Weights of a small transformer language model.
Training: a variant of SOAP for these matrices, 93M tokens, 2849 steps.
Each number is 128 + 32 x the weight over its row's rms, rounded and kept within 0 to 255. Layers, rows and columns count from 0. The size above them is the row's rms in percent of the matrix's.

# layer 14 MLP down (transposed), 512x128, rms 0.329, rows 264-290, columns 0-127
size [ 96  84  93 101 103 103  92 110 107 102 103  95  92 103  93 116 109  89 111 114  92 105  88 107 110 103  93]
[[113 157 157 118 133 161 101 180 126 105 148 166 118 135  45  99 152  98 117 159 174 141 132 107 157 165 119 175 118 172 165 107 100 116  84 131 123 126 124 118 111 139 127 101 165 119 137 134 216 105 118 133 190 149 180  66 162 166  79 173 144 168 166  54  93 106 119 173 139 148 165 119  77 146 126 144 143 124 123 150 190 121  73 101 170 105 145 147 147 156 104 116  92  79  89 112 187 184 141 131 130 135 163 150 128 128  85 112  63 108 137 163 142 132 156 132 124 137 195 117 165 149  75  90 117 119 176  87]
 [177  56 111 146  77 169 139 154 172 129 100 142 153  99 132 141 164 156 178 183 148 164 149  97 178  88 133 121  77 141 163 135 172 127  66 112 151  91 113 171 146  65 144 118 141 150 146 103 146 188 146 107 152  89  83 156 154 133 125 145  91 147 117 124 147 175 103 104 154 186 159  94 141  96 169 139  73 108 106 122 135 110 113 100 123 180  99 149  68 113 142  96  95 179 155 106 118  71  79 171 182 107 168 168 101 124 163 154  94 108 162 102 163 125 105 131 158  88 135  99 143 125 123  73 122 164 145  74]
 [172  66 115 117 143 132 132 127 133 174 110 170  79 121 148 111 189 110 112 168  88 166 144 159  69 125  81 130  97 107 129 116 162 141 151 148 141 108  98 115  85  76 147  80 107 193 162  88 200 165  91 168  98 174  98 124 110  84 118 116 136 113 155  88 108 135 165 101  93 157 122 167 120 154 104 111  41 130  99  65 177 125 158 130 123  65  99 161 139 151 111 151 110 121 108 152 197 119 134 129 115 121 137 126 109 131 118 116 146 125 186 169  81 164  58 128 102 101 166  82 104 101 175  91 106 150 128 142]
 [133 142 127 119 121 154  96 121 157  67  78 150 146 117 166 134 132 126  85 129 149 107 160 171 140 161 144 130 156  27 133 119 100 113 152 177 111 102 169  97 114 128 158 136 135 108 163 156  76 198 127 128 110 161 184 147 142 139 108  85 159 132  59 144  92 110 189 138 122 140 173 135 123  97 195 155 187 102  97 136 126 138 172  98 161 117 104  88  99  83 100 106 106  97 122 127 127  53  44 150 123 160  91 151  76 139 149 153 150 153 108 164 145 139 128 109 169 144  77 146 164  93 133 111 105 107 116  56]
 [111 135 105  90 164 136 145 155  94 106  87 118  69 108  65 142 144 133 153 153 135 102 130 141  90 150 164 165 133 100 139 108 182 111  96 122 125 119 169  79 154 115 112 157 141 179 118 156 147 119 138 163 110 110 131 111  77 153 117 114  80 122  76 100 177 163 154 168 165 143 131 112 142 121 135 139 216  90 128 152 208 111 144 181 104 126  66 159  76 140  85 121  86 131 105 114 178 194 148 186 116 136 107  69 141 117 189 224 106 125 143  96  94 131 173 110 116  97 140 164 103 153 160 109 104 117  98 129]
 [216 182 113 139 116 137  66 122 133 105 144  95 130 184 161 103 123 139 108  94  42 114 114 108 182 137 152 107 130 140 136 171 121  95 105 200 117 137 130  92  76 107 155 112 147 150 114 159  81 124 105 118 110  89 156 186 157 133 109 125 145 145 127 106  69 111 126 164  86  80 171 159  92 130 129 176 151 166 125 118 176 114 106 131 131 120  94 127 141  87 168 147 144 179 154  81 109 143 107 143 154 165 171 114 126  97  75 170 139 152 119 120 175 106 134 160 123 132  96  34 157 153 106 200 156  82 140 156]
 [124 135 139 137 192  84 143 165 113 160 153  81 158 116 159 125 150 151  67 151 143 157 141 162 130 147 154 167 125 111 130 114 167 106 106 131 126  97 111 148  90 140  62 166 144 113 112 157  88 126 108 140 137  21 162  94 128 178 110  75 153 128 121 159 123 118 112 160 113 109  97 150  68 123 100 103 113  33 139 156  88 148 140  92 131 132  73 115 163 182 112 149 158  60 104  95 143 132 160  94  98 144  78  71 171 130 136 152  74 119 113 161 114 173 177 131 111 102 143  35 146 119 157 141 139 152 141 129]
 [115 172  57 138 165 137  95 144 120 148 140 127 123 177  81 108 167 124  70 126  85 162 132 123  90 121 102  94 123 161  94 187 167  90  63 170 124 180 166 153 164 149  94 104 131 162  88 137  57 138 133 161 148  72 154  58 150 133 107 177 132 131 151 158 149 151 153  92  82 122 137 150 130 172 104 179 130  89 169  90 108 114 178 138 122  60 111 120 121 209 143 105 133 157 141 130 164  92 132 178 159 160 116 101 131 127 120 171 176 118 110 122 123 130 183  79 200 117 146 122 141 133 139 109 117 134 155 153]
 [ 84 194  68 130 170  97 143  94  83 128 141  95 103 172 145 149 100 119 126 172 116 126 146 108 140 122 102 195 166 185 155 100 107 173 136 169 150  75 124 140  66 142  99  53 116 150 129 157 166 178 196 103 152 154  67 118 162 143 126 116  84 125 139 100  84 119  93  71 143 163  80 103 102 142 185  93 178 139 150 157 118 139 109 120 162 189  91  88  74  83 128  86 163 106 139 128 100 108 148 128 124 125 140 149 151 121 125 113 132 179 134 123 131 122 131  54  84 149 158 165 106 144 135 110 131 146 148 178]
 [ 61 180 123 131 153  92 132 142 150 151  83 128 115 198 160 109 102 153 158 103 158 197  85 178 177 129 155 110 125  84 150 127 133 104 165 113 138 160 131 102 151 140  82 161 129 126  59 108 173 136 119 144 124 118  62 151 136  99  72 160  81 159 113  87 186 130  83 173 132 119 134 194 134 129 168 142 158  86 187 116  23 147 105 115 131 142 119 126 147 143 137  74 124 176  87 110 161  99 113 155 126 104 164 134  86 134 108 139  94  58 147  88 117 141  93 141 160 123 149 133  97  97 119 104 115 139 157 147]
 [ 77 168 163 151 137 166 150 155 106 162 102 108 100  93 109 148 127  76  90 126  85 124 150 161  76 127 179 133  92 147 131 119 115 105 126 151 113 102 115 145  97 180 103 138 123 139 207 129  86 122  65  76 112 141 163  96 118 126 118 124 131  99 148 177 106  95 117  87 159 127  58  62 173 133 118 109 149 182  82  88  69 164 105  76 156  88 117 122 149 104 175 114 107 170  72  70 183 106 178 149 146 129 155 115 111  98 156 128 182  92 120  93 116 173 133 107 161 181 160 108 103 157 101  99 117 122 111  92]
 [116 164 145 122 113 105 128 135 161 144 138 134 172  87 110 171 111 114 197 123  99  94  86 147  83 105 125 164 119 141 122 157 118 160 126 127 146 130 123 120  38 134 131  95 153 118 166 109 220 114 128  91 115 173  95 159 161 136 114 139  89 142 121 118 142  24 117 143  82 100 120  69 155 169 100 133 107 167 148 121 122 128 150 173 120 115 161 132 134 142  83  85  79 244 121 141 110 144 125 117 111 106 131 110 165 112 159 103 121 110 202  78 127 168 107 183  74  92 147 102 103 163 126 156 145 139 102  94]
 [181 149 153 157 105 137 133 126 142  78 170 134 124 104 154  65  77  61 131  98 128  99 176 145 134  87 137 113 106 142 103 109 108  71 109 138 152 141 176  96 175  49  95 108  77 150 145 148  79 139  79  68  84 186 114  91 128 120 188 108 106 105 150 135  96 109 115 158 113 142 142 111 117 123 170 144 164  94 137  90 131 119 158 151 154  69 144 169 144 149 119 106 103 169 106 126 146 154 117  74 129  93 113 134 126  54 150 157 114 171 129  66 154 105 131  78 163  43 135 129  77 132 141 144 116 151 161 164]
 [156 183 138 177 142 161 169 172 132 125 182 140 148 150  77  92 185 106 129 143 134  60  52 174 125 137 191  97 167 135 162 143  84 125 107 199 102 133 165 125  94 135 105 137 154  72 122 136  81  70 117 107 142  96 120 106 142  88  96 110 185 100 127 127 158 156 123 115 114  80 163 130 141 144 101 116 161 190  64 126  52 118 144  73 154  94  96 173 142 111 156 166 143  97 106 134 187 112 139 117 138 112  97 121 121 151 137  99 112  82 123 174  96 105 150 170 156 130 116 146 141 108 105 153 147 124 137  62]
 [132 134 153 124 184  87  72 123 142 100 105 102 162 141 101 101 119  49 107 161 117  84 119 149 194  99 127  88 100  77 100 111 162 104 119 113 125 212 119 116  94 127 174 139 166 115 138 191  93 140 134 171 148 157 127 162 178 110 138  81 148 130 170 117  86 172 168 139 134 184 102 144 120  91 127  89 155 130 118 104  92  74 132  87 114  97 174 156 151 135  81 141 132  76 114 109 175 117 122  82 144 121 143 163 121 107 100 180  49  79  76 152  83 151 137 114 147 135 131 172  55 112 120 156 140 128 126 128]
 [105 139 165 180 122 160 161  73  85 179 169 102 170  83 151  76 129 152  91  85 209  60 123  91 136 175 109  90 160  98 148 120 112 110 161 162 110 144 153 165 138 127 155 129  89 113 132 135 128 131 125 125 101 160 148 168 103 159  65 115 190 189 139 160 131 109 117 172 122 153 122  78 142 108 129 150 137 143 147 127 166 161 186  89 135 135 167 103 126 113 150 113 111  84 128 183 138 147  90 141 121 151  80 116 183  94 117  82 117  87 176 134 140 149 158  64  68 105 138 108 145 109  57 149 125 142 147  80]
 [ 66 156 159  91 173  55 158  64 104  87 127 148 112  90 121 148 143 181 123 128 207 130 111 111 126 131 159 134 112 150 117 129 113 166 131 106 118 120 154 126 143 106 137 111  97 138 104 129  66 144 140  72 117  97  61 139 148 190 154 216 187  79 131 154  80 146  97  63 119 163 100  89 153 163 141 173  61 148  65 129 148 109 101 116 141 153 146 108 170 162 141 116 107 114 148 183 174 140 105 139 144 133 104 122 179 117  87 137 151 118 141 136 106 152 124  96 106 113 117 107 126 140  89 129 130 130 175  53]
 [136 115 119 149 105 110 107 139  94 140 138 152 162  98 120 116 143 169  76 139 136 141 146 144 119 117 115 100  88  74 176 131 112 149 142  75 124 159 131 174 137 111 137 115 136  85 143 110  45  99 176 154 168 117 139 140 170 123 155 145 158 170 165 112 133  98 145 121  78 130 108 120 135 101 126 177 163 132 169 120 255 151 114 191 117 125 138 121 162 152 105 109 120 136 101 155 114 111 160  86 172  91 106 143 103  97  97 147 105 111 105 107 129 178 182 116 164 123 169 111 127 153  93 175 138 160  94 178]
 [151  97 154 149 189 118  88 108 116 147 139 161 133 148 155 158 139  54 109 133 101 143 110 134 110 125 148 104 137 123 180 131  69 145 108 152 178 114 109 128 107 121  90  93 111 172 147 120 149 150 143 119 117 116  85 121  86 154 133  63 113 114 184  93 169 130 175  82 160 143 189 100  33  99 124 158 126 157  91 145 141  90 124 152  59  85 104 197 129 133 118 105  59 107 136  82 142 110  80 107  99 126 137  96 110 129 114 206 109 144 147 196 171 123 116  84 136 149 120 107 197  97 140 120 173 160 131 106]
 [166 102 157 114  39 121 155 100 111  84 169  64 116  97  95 122 162 138 180  97  87 103 115 127 146 132 127 123 182 148 102 117 158 144 140  77 110 130 135 131 103 109 113 121 138 127 123 163 134 160 123  35 112  97  72 111  67 152  99 128 170 120 173 148 136  98 152  92 157 122 115  64 115 110 171 126  52 110 159 134 162  88 126 115 183 159 129 164 162 160 140 169  65 106 151 167 154  94 146 144 155 134 132 178 174 112 181 105 182 128 174 124  77 176  57 132 134  93 147 114 122 136 142 127 125 153 136 120]
 [138  60 113  95 102  48 147 141 105 130 171 135 198 129 162 135 135  93  83 213 118 138 124 160 161 111 125  84 184 148 167 162 117 126 124 111 150 143 131 136  97 120 125  79 180 163 146 124 131 140 115 184 109 164 101  75  79  92 122 175 137 169 137 130 138  98 169 112 180  72 115  65 132  57 101 128 199 131 127 195 126 118 102 135 118 162 127  73 125 144 138 126  95 149 148 131  78 160 104 114  74 101 125 112 121 114  86 145 128 149 112 175 137 150  97  91 134  89 127 136 131  95 195 129 174 119 161 131]
 [131 136 104 101 171 148 135 102 118 102 149 104 101  97 113 107 132  67  97 150 132 196 142  75 131 132  98  97  82 141 142 145 156 110 107 169 154 111 175 113 125 109 145 136 112  43  84 121 126 143 113 116 159 143  30 106 151 124 136 112 138 143 100 165 169 141 187 162 143 162 130 157 140 103  99 181 139  82 136 163 175 139 108 144  99 113  91 125 105 135 145  61 133 150 128 100 118 177 135  83 132 180 206 105 158 133  82  82 138 124 156 109 128 138 149 118 183  87 156 128 130 197  30 123 119 163  99  91]
 [202 141 126 130  89 170 148 152  90 136 101 148 107 132 110 117 150 133  84 152 100 150  82 165 117  93 108 173 127  70 105 122 124 178 120 170 158 100 103  86 104 187 110 192 102 186 138  54 120 145 143 127 102 125 140 161 145 105 123 170  88 115  95  97 200 143 147 118 124 178 176 129 126 124 122  69 119 157  67 136 128 116 131 159 163  42 134  89 115 124 170 149 126 101 133  83 167 171 163 112 139 149 143 112 118 131 131 116 119 101 179 129  92  94 126 124  79 155  88  38 144 174 167 141 142  92 109 112]
 [ 90 118 113 172 184 160 145 112  94 142 121 135 191 143 156  86 153 113 136 134 146 118 166 176 157 103 117  74  77 127 145 104 104 129 148 118 117 143 105  61 212 185  88 197 168 107 115 171 128  84 101 133 120  74  84 108 147 109 235 125 158 141 103 133 147 133 133 123  78 182  99 131 134 125 135 143 105 130 110 116 112 112 127 102 112 133 134  83  91 168 145 100  94 137 110 188 107 151 112  51  98 167 111  85 109 137 136 169 176 131 138 110 108 125 154  97 129 126 158 152 132 158 220 148 107 103 147 113]
 [ 71 153  89 129 151 118 140 159 159 159 167 119 186 137 199 111  92 175  77 159  79 116 111 103 148 151 103  92 182 117  79 161 124 100 132 148 115 130 169  78 168 122 126 124 134 135 120  87 156 105 166 115 128 162 125 154 113 141  80 114  78 170 110 135 122 118 104 106  82 153 164 154 116 115  88 180  34 146 154 149 106 157 146 101 129 141 185  99 116 112 166 120 117  99 102 141 152 159  77  96 151  76 128 141 128 103 105 172  63 138  69 130 154 138 217 185 123 111 123 169 139 137 109 188 101 104 133 110]
 [139 124 143 115 139 102 110 100 163  94 141 119 130 134 132 166 146 169  91  98 134 173 111 158 179  87 104 205 121 152 126 152  88 127 147 127 154 168 156 134 148 123 134 136 155 178  68 122 104 144 193 170 131 104 119 126  93 106 138 155 102 155 134 169  66 140  75 153 101 146 122 206 124  84  76 123 111 186 172 101 105  69 139  66 195 165 125 173 130 188 150  69 161  90 104 128  60 122 121 130 128  77  98 159 119 165 129 165  56 105 121 123 156 121 108 146 139 125 158 141 177  79 106 113 108 129 136 100]
 [148 193 128 167 150 109 139 100 127 145  55 193 112 129 107 107 108 141 159 120 156  63 123 127 140 117 159 151  80 147 145 170 110 158 117 121 147 157 128 162 121 103 129 168  80 102  96 163 102 138 135  52 135 139  82  66 155 102 115 130 112  79 101 116 140 121 134  72 126 133 166  96 161 192 145 143  95  92 136 132 146 146 151 142 116 174 212 110 136 147  93 136 139 130 112  95 174  95 115 155 149  99 108 142 109  84 225 151 114 120  96 135 180 153  75 189  89 121 115 105 187 129 162 127 154 180 113  89]]
# layer 14 MLP up, 512x128, rms 0.314, rows 265-291, columns 0-127
size [ 94  98 102 101 108  98 100  99 105 104  94  96 101  99 116 103  87 106 108  95 108  95 106 109 105 103  95]
[[114 139 122  50 151  95 174 104 112 139 147 176  84 122  97 149 114 159  85 122 125 121 143 152 104 134 121 205 145 138 200 122  77 170 134 156 111 174 170 172 115 157 132 135 102  96 124  90 146 100 154 163 170 145 140 117 161  74  93 168 154 109 107 141 168  68 140 120 154  83 132 142 108 106 182 149 130 128 120 124 108 154 139  86 109 172 132 127 102 115 124 159 120 169 132 166 175 113 154  77  89 195  99 145 120 108 145 109 121 135 101  14 109 161 150 107  85 160 172 146 161 168 161 187 132 172 101 144]
 [100 105 101 168 122 131 154 130 106  93 178 169 137 120 140 173 157 150 128 156 195 151 101 140 144  90 102 146 149 118  61 136  54 133 149 141 146 157  81 146 157 102 139 164 183 150 141 103 171 118  92 108 180  85  93  77 105 174 125 136 130 101 109 162 175 158 120 127 150 127  97 157 107 123 106  90  74  69 121 147 117 105 138  92 187 174 148 106  82 114 108 173 139 115 145 147 141 100 179 185 101 124 102 157 145 144 153  90 120  27 110 136 161 147  48 196 119 149 120 118 150 140 162 130 147 142 154 164]
 [138 188 155 107  95 181 111 143  81 122 162 118  83  55 109 106  95 128 160 116 147 119 112 106 142 191 122 133  91 108 150 129 162  97 106 155  78 129 158 125  89 112 129  99 200  90 167  74 132 115 144  85 180 129  80 117 166 123  94  98 129 116 186 148 125 163  82 138 118 104  96  73 199 141 199 142 161 138 175 151 135 101 154 154  95 101 163 107 139 136 147 186 123 171 115 143 136 155 213 129 178 139 147 110 163 114 113 109 120 160  84 114 124 114 172 144 112 101 163 177 109 156  86 116 138 107 118 185]
 [146 111 102  84 130  98 135 106 118  99 144 149  91  78  81  98 215 134 128 158 112 105 162 169 155 113 197 101  95 177 115 142 148  70 118 126 177 121  88 167 121  66 180 111 131  80 109 146 109 156  97 118 127 146 103 142  87 179 144  78  88  44 105 144 123 135 155 149 118 147 127 116 128 157 137  68 219 100 158  71 116 121 113 152 135 149 108 196 150  86 168 142 161 156 118 114  95 116  82 117 124 123 116 122 154 170 164 163 124 103 106 142 105 199 100 146 145  92  98 130 127  95 163 174 137 119 133 127]
 [ 95  72 126  78 175 123 113 120  96  81 140 180 106  86 100 141 126  80 101 115 119 152 170 180 135  95 116  40 117 128  88 133 145 100  97 113 138 138 129 136 165 154 167  99  92 174 157  99 157 106 118 151 112  97 145 190 185 129 133  93  77 111 178 162  89  66 144 136 134 116 113 185  96 150 198 101 145 204 146 151 132 145 158 193 126 115 136 100 118 143  88 151 118 147 100 108  74  82 157 109 142 119  87 124 111 125 124 127 138 168 144  97 195 162 146 128  97 119 180 118 116 145 117 121 197 114 104  88]
 [ 85 104  95 181 150 148 137 107 174 152  95 144 120 125 110 170  81 116 164 132 148 113 142 134  86  89 208 122 128  75 179 105 168 164 180 102 157  94  88 119 134 151 118 141 135 138 127  47 119 103 208  93 131 165 175 194 117 118 122 112 129 133 151  99 117 107 123 189 125 163 170 172 109 122 186 147 123 147 178 131 126  97 190 126 123 154 133 118  88 154  77 125  97 142 115 116 158 141 157  74 155  93  75 126  88 149 101  87  99  58 135 176 172 125 150 121 135 116 147 120 136 190 134  92 152 160 157 113]
 [150 128 136 101 140 135 158 115 147  49 117 135 167  62 157 113 127  64 132 179 135 148 189 135 137 111 195 121 109 162 112 129 138 102 156 127  97 161  98 136 166 123 138 100 118 111 148 136  63 155 111  99 138 142 137  90 193  97 127 140 139 140 166 143 133 113 103 125 106 155 123 192 121 167 174 140 111 127 151  62 119 149 136 117 180 103 117  65 114 119  87  93 125 193 132  97 136 187  97 152  94 143 149 136 135 165  99  72 120 116  90  73  99  49 142 157 139 171 100 129 139  69  74  95 142  50 120 152]
 [160 144 154 209 117 100 151 137 142 111 138  27  63 121 135 113 139 113 136 110  80 153 128  94 143 145 120 111 145 120  90 106  73 133 168 100 173 116 101 179 147 123  79 157 114 144 155 137 107 124 176 131 165 128  87 172 130 115  83  82 123 110 115 102 105 122 109 139 126 130  94  99  90 139 127 106 123 139 158 164 131 132 151  87 113 127 119 127 103 124 146 163 109 205  99 125 200 134  78  61 101 127  71 170 136 133 111 139 151 171 126 119 155 172 162 174 200 133 184 149 144 138  96 106 149 158 195 206]
 [194  86  87 101  88 145 135 129  74 107  73 140 104 104 135 157 146  96  94 127 170 136 154  90 142  85 117 136 190  85 167 159 106 146 111 132 158 124 121 165  92 191 165 162 110  60 157 157 120 131 132  54 119 160 155 174  79 112 165 129  97 109 158 145 133  98 122 132 106 177  71 127  67 183 138  84 150 161  83 108 146 142 195 113 155 152 152 127 193 132 118 126 128 115 130 194 107 131 180 135 100 105 103 109 128 150 134 110 152 113 173 160 108 140  87 158 103 155 101 129 141 121 166  64  84 102  88 128]
 [142 159 132 139 151 170 150 140 109 127 117  99 143 116 119 123 148 142  67 162 126 174 144 138 104 158  86 137 120 171 106 181 136  97 151  93 124 106  86 134 155 163 127 138 178 144 164  21 145 102 154  97  68  77 145 171 139 162 101 115 121 117  77 110 128 166 156  62 158 136 140  69 131 176 115 109 153 144  50  87 154 143  99 132 151  93  82  98 118 131 196 146  88 138 114 121  89 134 139 149 192 189 132 183 112 125 131 129 176 164 107 131 134 163 132 118 116 175  98 127 122 131 140  41 144 185 141 131]
 [134  82 225 118 117 142  88 176 160 140  82 155 161 139 131 121 108 171 114  95 113 160 107 125 126 140 114  31 128 132 153 166 125 143 113 164 118 124  84 171 189 101  71 138 161 164 101 113  62 152  43 111 125 180 128  88 159 153 146 130 143 131 121 163 125 136  78 151 177  92  94 127  78  72  76 149 127 140 159 138  73 171 124 143 155 117  98 153  95 130 103 138 104 172 157 129 143 106 141 138 142 121  84  91 131 168 102 133  96 138 119 151  77 127 158 177 157 156 150 110 139 134 154 122  81 158 108  64]
 [134 111  68 166  91 155  58  80 101 118 105  84 121 142 123 117 120 115 103 166  80 202 124 194 119 115 163 102 104 133 122 123 106 125 141 137 144 154 179 125 119 158 109  79 134  87 156  85  75  97 130 116 132 142 220 102 140 177 138 130 125 153 142 138 170 104 116 152  69 133 121 128  93 111 187 165 128 116  87 143  67  88 202 134 146  95 119 150 121 108  68 174 113 174 132 115 188 138  76 161 126 127 102 103 100  70 144 107 122 107 151 141 172 135 137  99 149 157 148 105 151 127 144 196 156 130 147  72]
 [115 127 114  79 112 177 107 107 128 144 120  71 176 115  98 152 207 167  91 186 153 139  84 114 119 166 154 167  99 165  95 170 166 119 223 135 131 101 102 119 121 129 113 126  99 140 164 157 135  98 136 129 116  74 123 127 122 108  98 135  70  97 161  94 160 147 127  75 160 137  99  93 174 131  95 154 130 107  70 101 128  86 149 154 142 144  79 146 116 108 141 144 144 132  97 144 132 142  96 140 168  67 136  84 195 140 166 145 128 104 118 164 139 138  91  79 104 177 173 153 153 108 112  72  87 114  38 131]
 [ 90 106 141 126 164 164 117 128  97 105  87  89 109 141 138 104 128 169  98 150 174  85 133 175 131 145  94 181 106 135 133 201 127 120 154  92 168 173 164 161 142 144  73 110  77 106 151 134 106 131  80 185 131 106 108  99  92  83 129 117  49 144 185 143 155 130 108  98 151  74  82 121 101 118 174 142 103 138  95 211 117 128 179 127 147 134 145 176 171 138 144 102 109 127  96  73 153 178 125 152 166 169 101 109 160 127 149 183 138 115 138 117 119 163 110 140 131  76 179 161 131 140 153 130 186 165 140  57]
 [125 164 234 164  97 139 135 168 137 108 142 134 172 157 105 120 160  81 113 128 132 125 183 156 138  95 139  86 143 116 137 104 106 102 126  98 147 154  93 175 156 147 111 111 167 153 184 143  97  70  70 125 157  74  86  84 146 162 145 153 182  88  95 157 170 159 133 152 148 124 152 130 144 167  87 138 108 120 200 158 113 122 161 125 119 109 114 141 161 117 188 146 158 142 146 150 134 164 160 165 141 116 139 124 172 100 126 140 104  80  99 147  56  66  73  65 127 101 133  81  80 170  82 141 121 151 138 152]
 [ 93 147 120 130 105 150 124 101  95 135 125 104 178 127 131 127  80  91 168 141 168 105 130 189 151 115  47 112 116 128 105 173  57 107 136 146 180 137 157 143 126 163 104 140 180 157 181 128 140 107 144 183 197  64 109 170 130 155 173 136 150  94 125 116 111 140  86 159  90 205  88 125 191 102 140 157 144 180 123 104  98 134 126 139 116 148 138 179 157  64 139 120 151 153  84 111 138 175  84 109  98 123 124 135 111 113 127 134  35 158  88 126 101 149 150 165 138  95 164  92  89 166 174 110 153 137 125 116]
 [118 137  98  93 231 177 175  98 172  34 103 114 139 187  82 150  81 134 178 169 107  72  69 128 157 125 100 132 110 130 100 151 134 181 122 144 102 112 156 112 120  78 164 109  86 128 150 138 105  88 131 131 114 148  98 152 189 111 123  99 145 135  95  90 127 169 126 108 125 115 152 116 104 162 128 122 124  80  99  99 125 178 180 139 175 128 128 128 170 109 187 157 184 107 118 182 147  63 113 124  76 130 127 154 134 113 159 147  94 137 126 107 126 121 119 178 116 137 172  86 149 139 142 109 154 187 157  99]
 [197 192 161 147  82 194 122 184  96 127  68 154 108 135 114  95  75 184  74 143 126 133 141 146 171 110 199  97  68 131 124 113 171 129 131 136 108 140 105 125 151  84 107 112 191 108 105 119 101 115  46 127 175  92 134 127 141 130 122 102 104 116 144 126 104 138 143 108  92 120  51 128 127  86 115 119 130  91 161 119  85 137  84  78 131 128 102  61 140 124 123 137 138 155 138 116 118 127 138 149 103 129 178 129 108 201 134 131 123  89 159 129 186  96  78 179 183 124 141 110 151  94 175 117 108 166 152  98]
 [134 139 150 122 118 162 101 100 105 123 140  93 169 104 152 132  89 174 147 114 139  92 167 135  84 107  74  69 103  95 157 119 100 182 168  76 113 166 121 159 125 105 117  94 113 164 137 107 106 136 141  73 130  83 113 125  98 120 139 127 137  85 151 169 153 156  85 166 182  95 119 173 163 165 173 133 128 131 135  99 157 155 136 126 155 190 160 209 169 175 123 138 176 125 120 118 156 113 179 152 162 163  59  63  45 148 131  80 145 122  75 122 112  90  96 169 112 125 168 144 139 140 164  70 149 105  92 117]
 [ 75  77 158 144  85 136 107 124 176 180 101 115  83 118 168 150 128 118 144  78 121 149 112 118  98 157 115 119 123 104  81 155 150 132  48  35  91  88 108 119 117 108 141 142 146 136 156 107 136 107 125 133 102 193 129 131 123 172 174  72 121 147 158 111  91 116 131 100 128 114  77  78  67 126 157 178 141 160 155  87  95 135 147 211 138 127 150 139 121 101 182 135 149 129 132 204 147 119 125 150 132 112  85 114 102  60 118  92 158 139 139  84 136 188 166 146 114 115 146 154  95 159  81  84  81 145 155 113]
 [143 132 114 105 162 131 147 124 115 134 148 166 124 181 121 102 115 172  84 147 116 118 178 113  77 118 144 129 111 164 109  98 135 167 105 125 124 134 145 141 110 127 162 106 132 101 113 127 103 138  65 131 166 186  74 100  91 170 136 128 136 103 168 136 196  99 111 149 151 171 149 150 103  21 140 113 130 177 155 160 133 107 160 156 101 111  80 139 110 103 162 133 200 119 167 142 114 109 135  95 182 198 195 119 116 116 128 152 119 145 150  94  69 160  96  85 116 108 224 207 107 130  94 138 134 114 111 175]
 [ 61  95 150 244 182 113 131 114 144 136 141 135 123 135  83 155 148 129 163 135 199  77  93 163 152 168 136 112 134 125 120 140 118 153 142 131  57 114 132 143 129 178 165 131  91 101 127  94 126  79 124  93 127 136 152 158 179 110 146  84 136 165 178 114 139 115  51 126 133 126 129 144 101 119 112 146 142 164 156  74  88 177 160  71 152 142 135 119 153 163 100 218 154 113 195 162  99  94 140 160  94 112 158 182 114 122 106 158 123 130 109  76 100 116 107 120 122  67 150 154  96 148 150 154 141 110 142 140]
 [ 74 123 141 114 147 145 133  92 105 116 146 144 133 112 144 109 171 162 112 161 119 121 192  94  77 139 118  52  98 128 213 108 148 161  92 114  93 109 128 201 148 179 141 201 124  92 136 131  81  98 122  95 142 190 167 137 119  95 156 122 149 116 103 121 135 116 182  88  67 118  55 156  85 104 119 112 163  97 178 137 148 123 119  81 156  95 137 131 141 134 143 108 194 127 114 123 109  94  82 116 128 158  89 169 145 164 132 152 131  93 133  86  86  65 158 148 150 158 111 101 137 150 158 100  79 161 113  70]
 [170  74  95 129  92 107 115 107  75  67 109 125 100 119  97 133 143 156  75 176 124 172 163  18 169 161 127 159 132 125 156 130 170 110 131 139 109 109 149 126 140 126 152 161  43 176 149 136 144  76 133 150 163 153 138 129  91  82 107 105 130 141  96  65 126 164 151 160 143 111  59 109 128  80 138 215 164 124 137 140 143 149 164 106 132 116 105  68 150 101 138 151 105 138 127 157 134 136 141 124  68  69  86 140 120 184 154 139 102 114 156  95 129 111 148 180  95 153 102 134  85 155 132 102 153 137 171 146]
 [ 91  62 121 170 101 106 136 114 172 120  78 118 147 141 133 141 149 142 118 156 128  86 167  70  90 130 164 135 148 143  88 149 145  78 163 110 125 103 133 142 114 152 112 139  87 136 105 124 116  97  64 205 172 128 196 107 112 123  75 140  45 124 136 182 180 199 122 141 140 149 124 167  78 110 113  77 145 136 133 138 128  87 145 121  33  87  94 126 170 137 126 134 153 125 131 120 175 139 136  79 161 164 125 134 174 125 126 185 127 130 119 112  79 114  93 177 136 115 151 132 175 171  81 165 117  83 120 155]
 [ 59 157  99 124 129  75 106 147 185 104  88  59 176 103 110 109 167 106 177 105  95 130 141 137 112 159 156  72 189 166 174 135 127 189 152 128 145 109 107 121  69 113 164 151 137 141 117  81 143 122  85 155 128 137 123 105 124 144 113 139 198 110 111 123 127 111 132  92 122 159 157 144  80 151 185 133  93 163 161  99  60 149 103 113  79 142 109 170 119 153 131 176 140 107  80 135  73 114 153  76 140  97 106 139 115 165 189  47  88 145  99 129  92 110  98 144 162 153 183 161 129 153 132 102 109 106 124 155]
 [148 178 143  89 159  70 161  96 152  95 169 167 168 127  82 163 220 118 149 130 156 121 137 148 142 117 143  92 139 110 169  66 149 176 126 108 149 167 136 158 152 153 100 136 151 140 155  90 123  95 134 118 176 152 139 158 163 169 153 143  90 137 161 104  72 132  96 125 134 121 137 155 135  37 135 139  93 141  97 148 140 145  86 133 107 103  70 125  62  50 168 208 137  86 120 140 146  91 186 119 131 115 122 129 137 120 156 123 126 127  64 122 118 121 109 116 150  88 150 120 156 125 189  81 129  74 174 132]]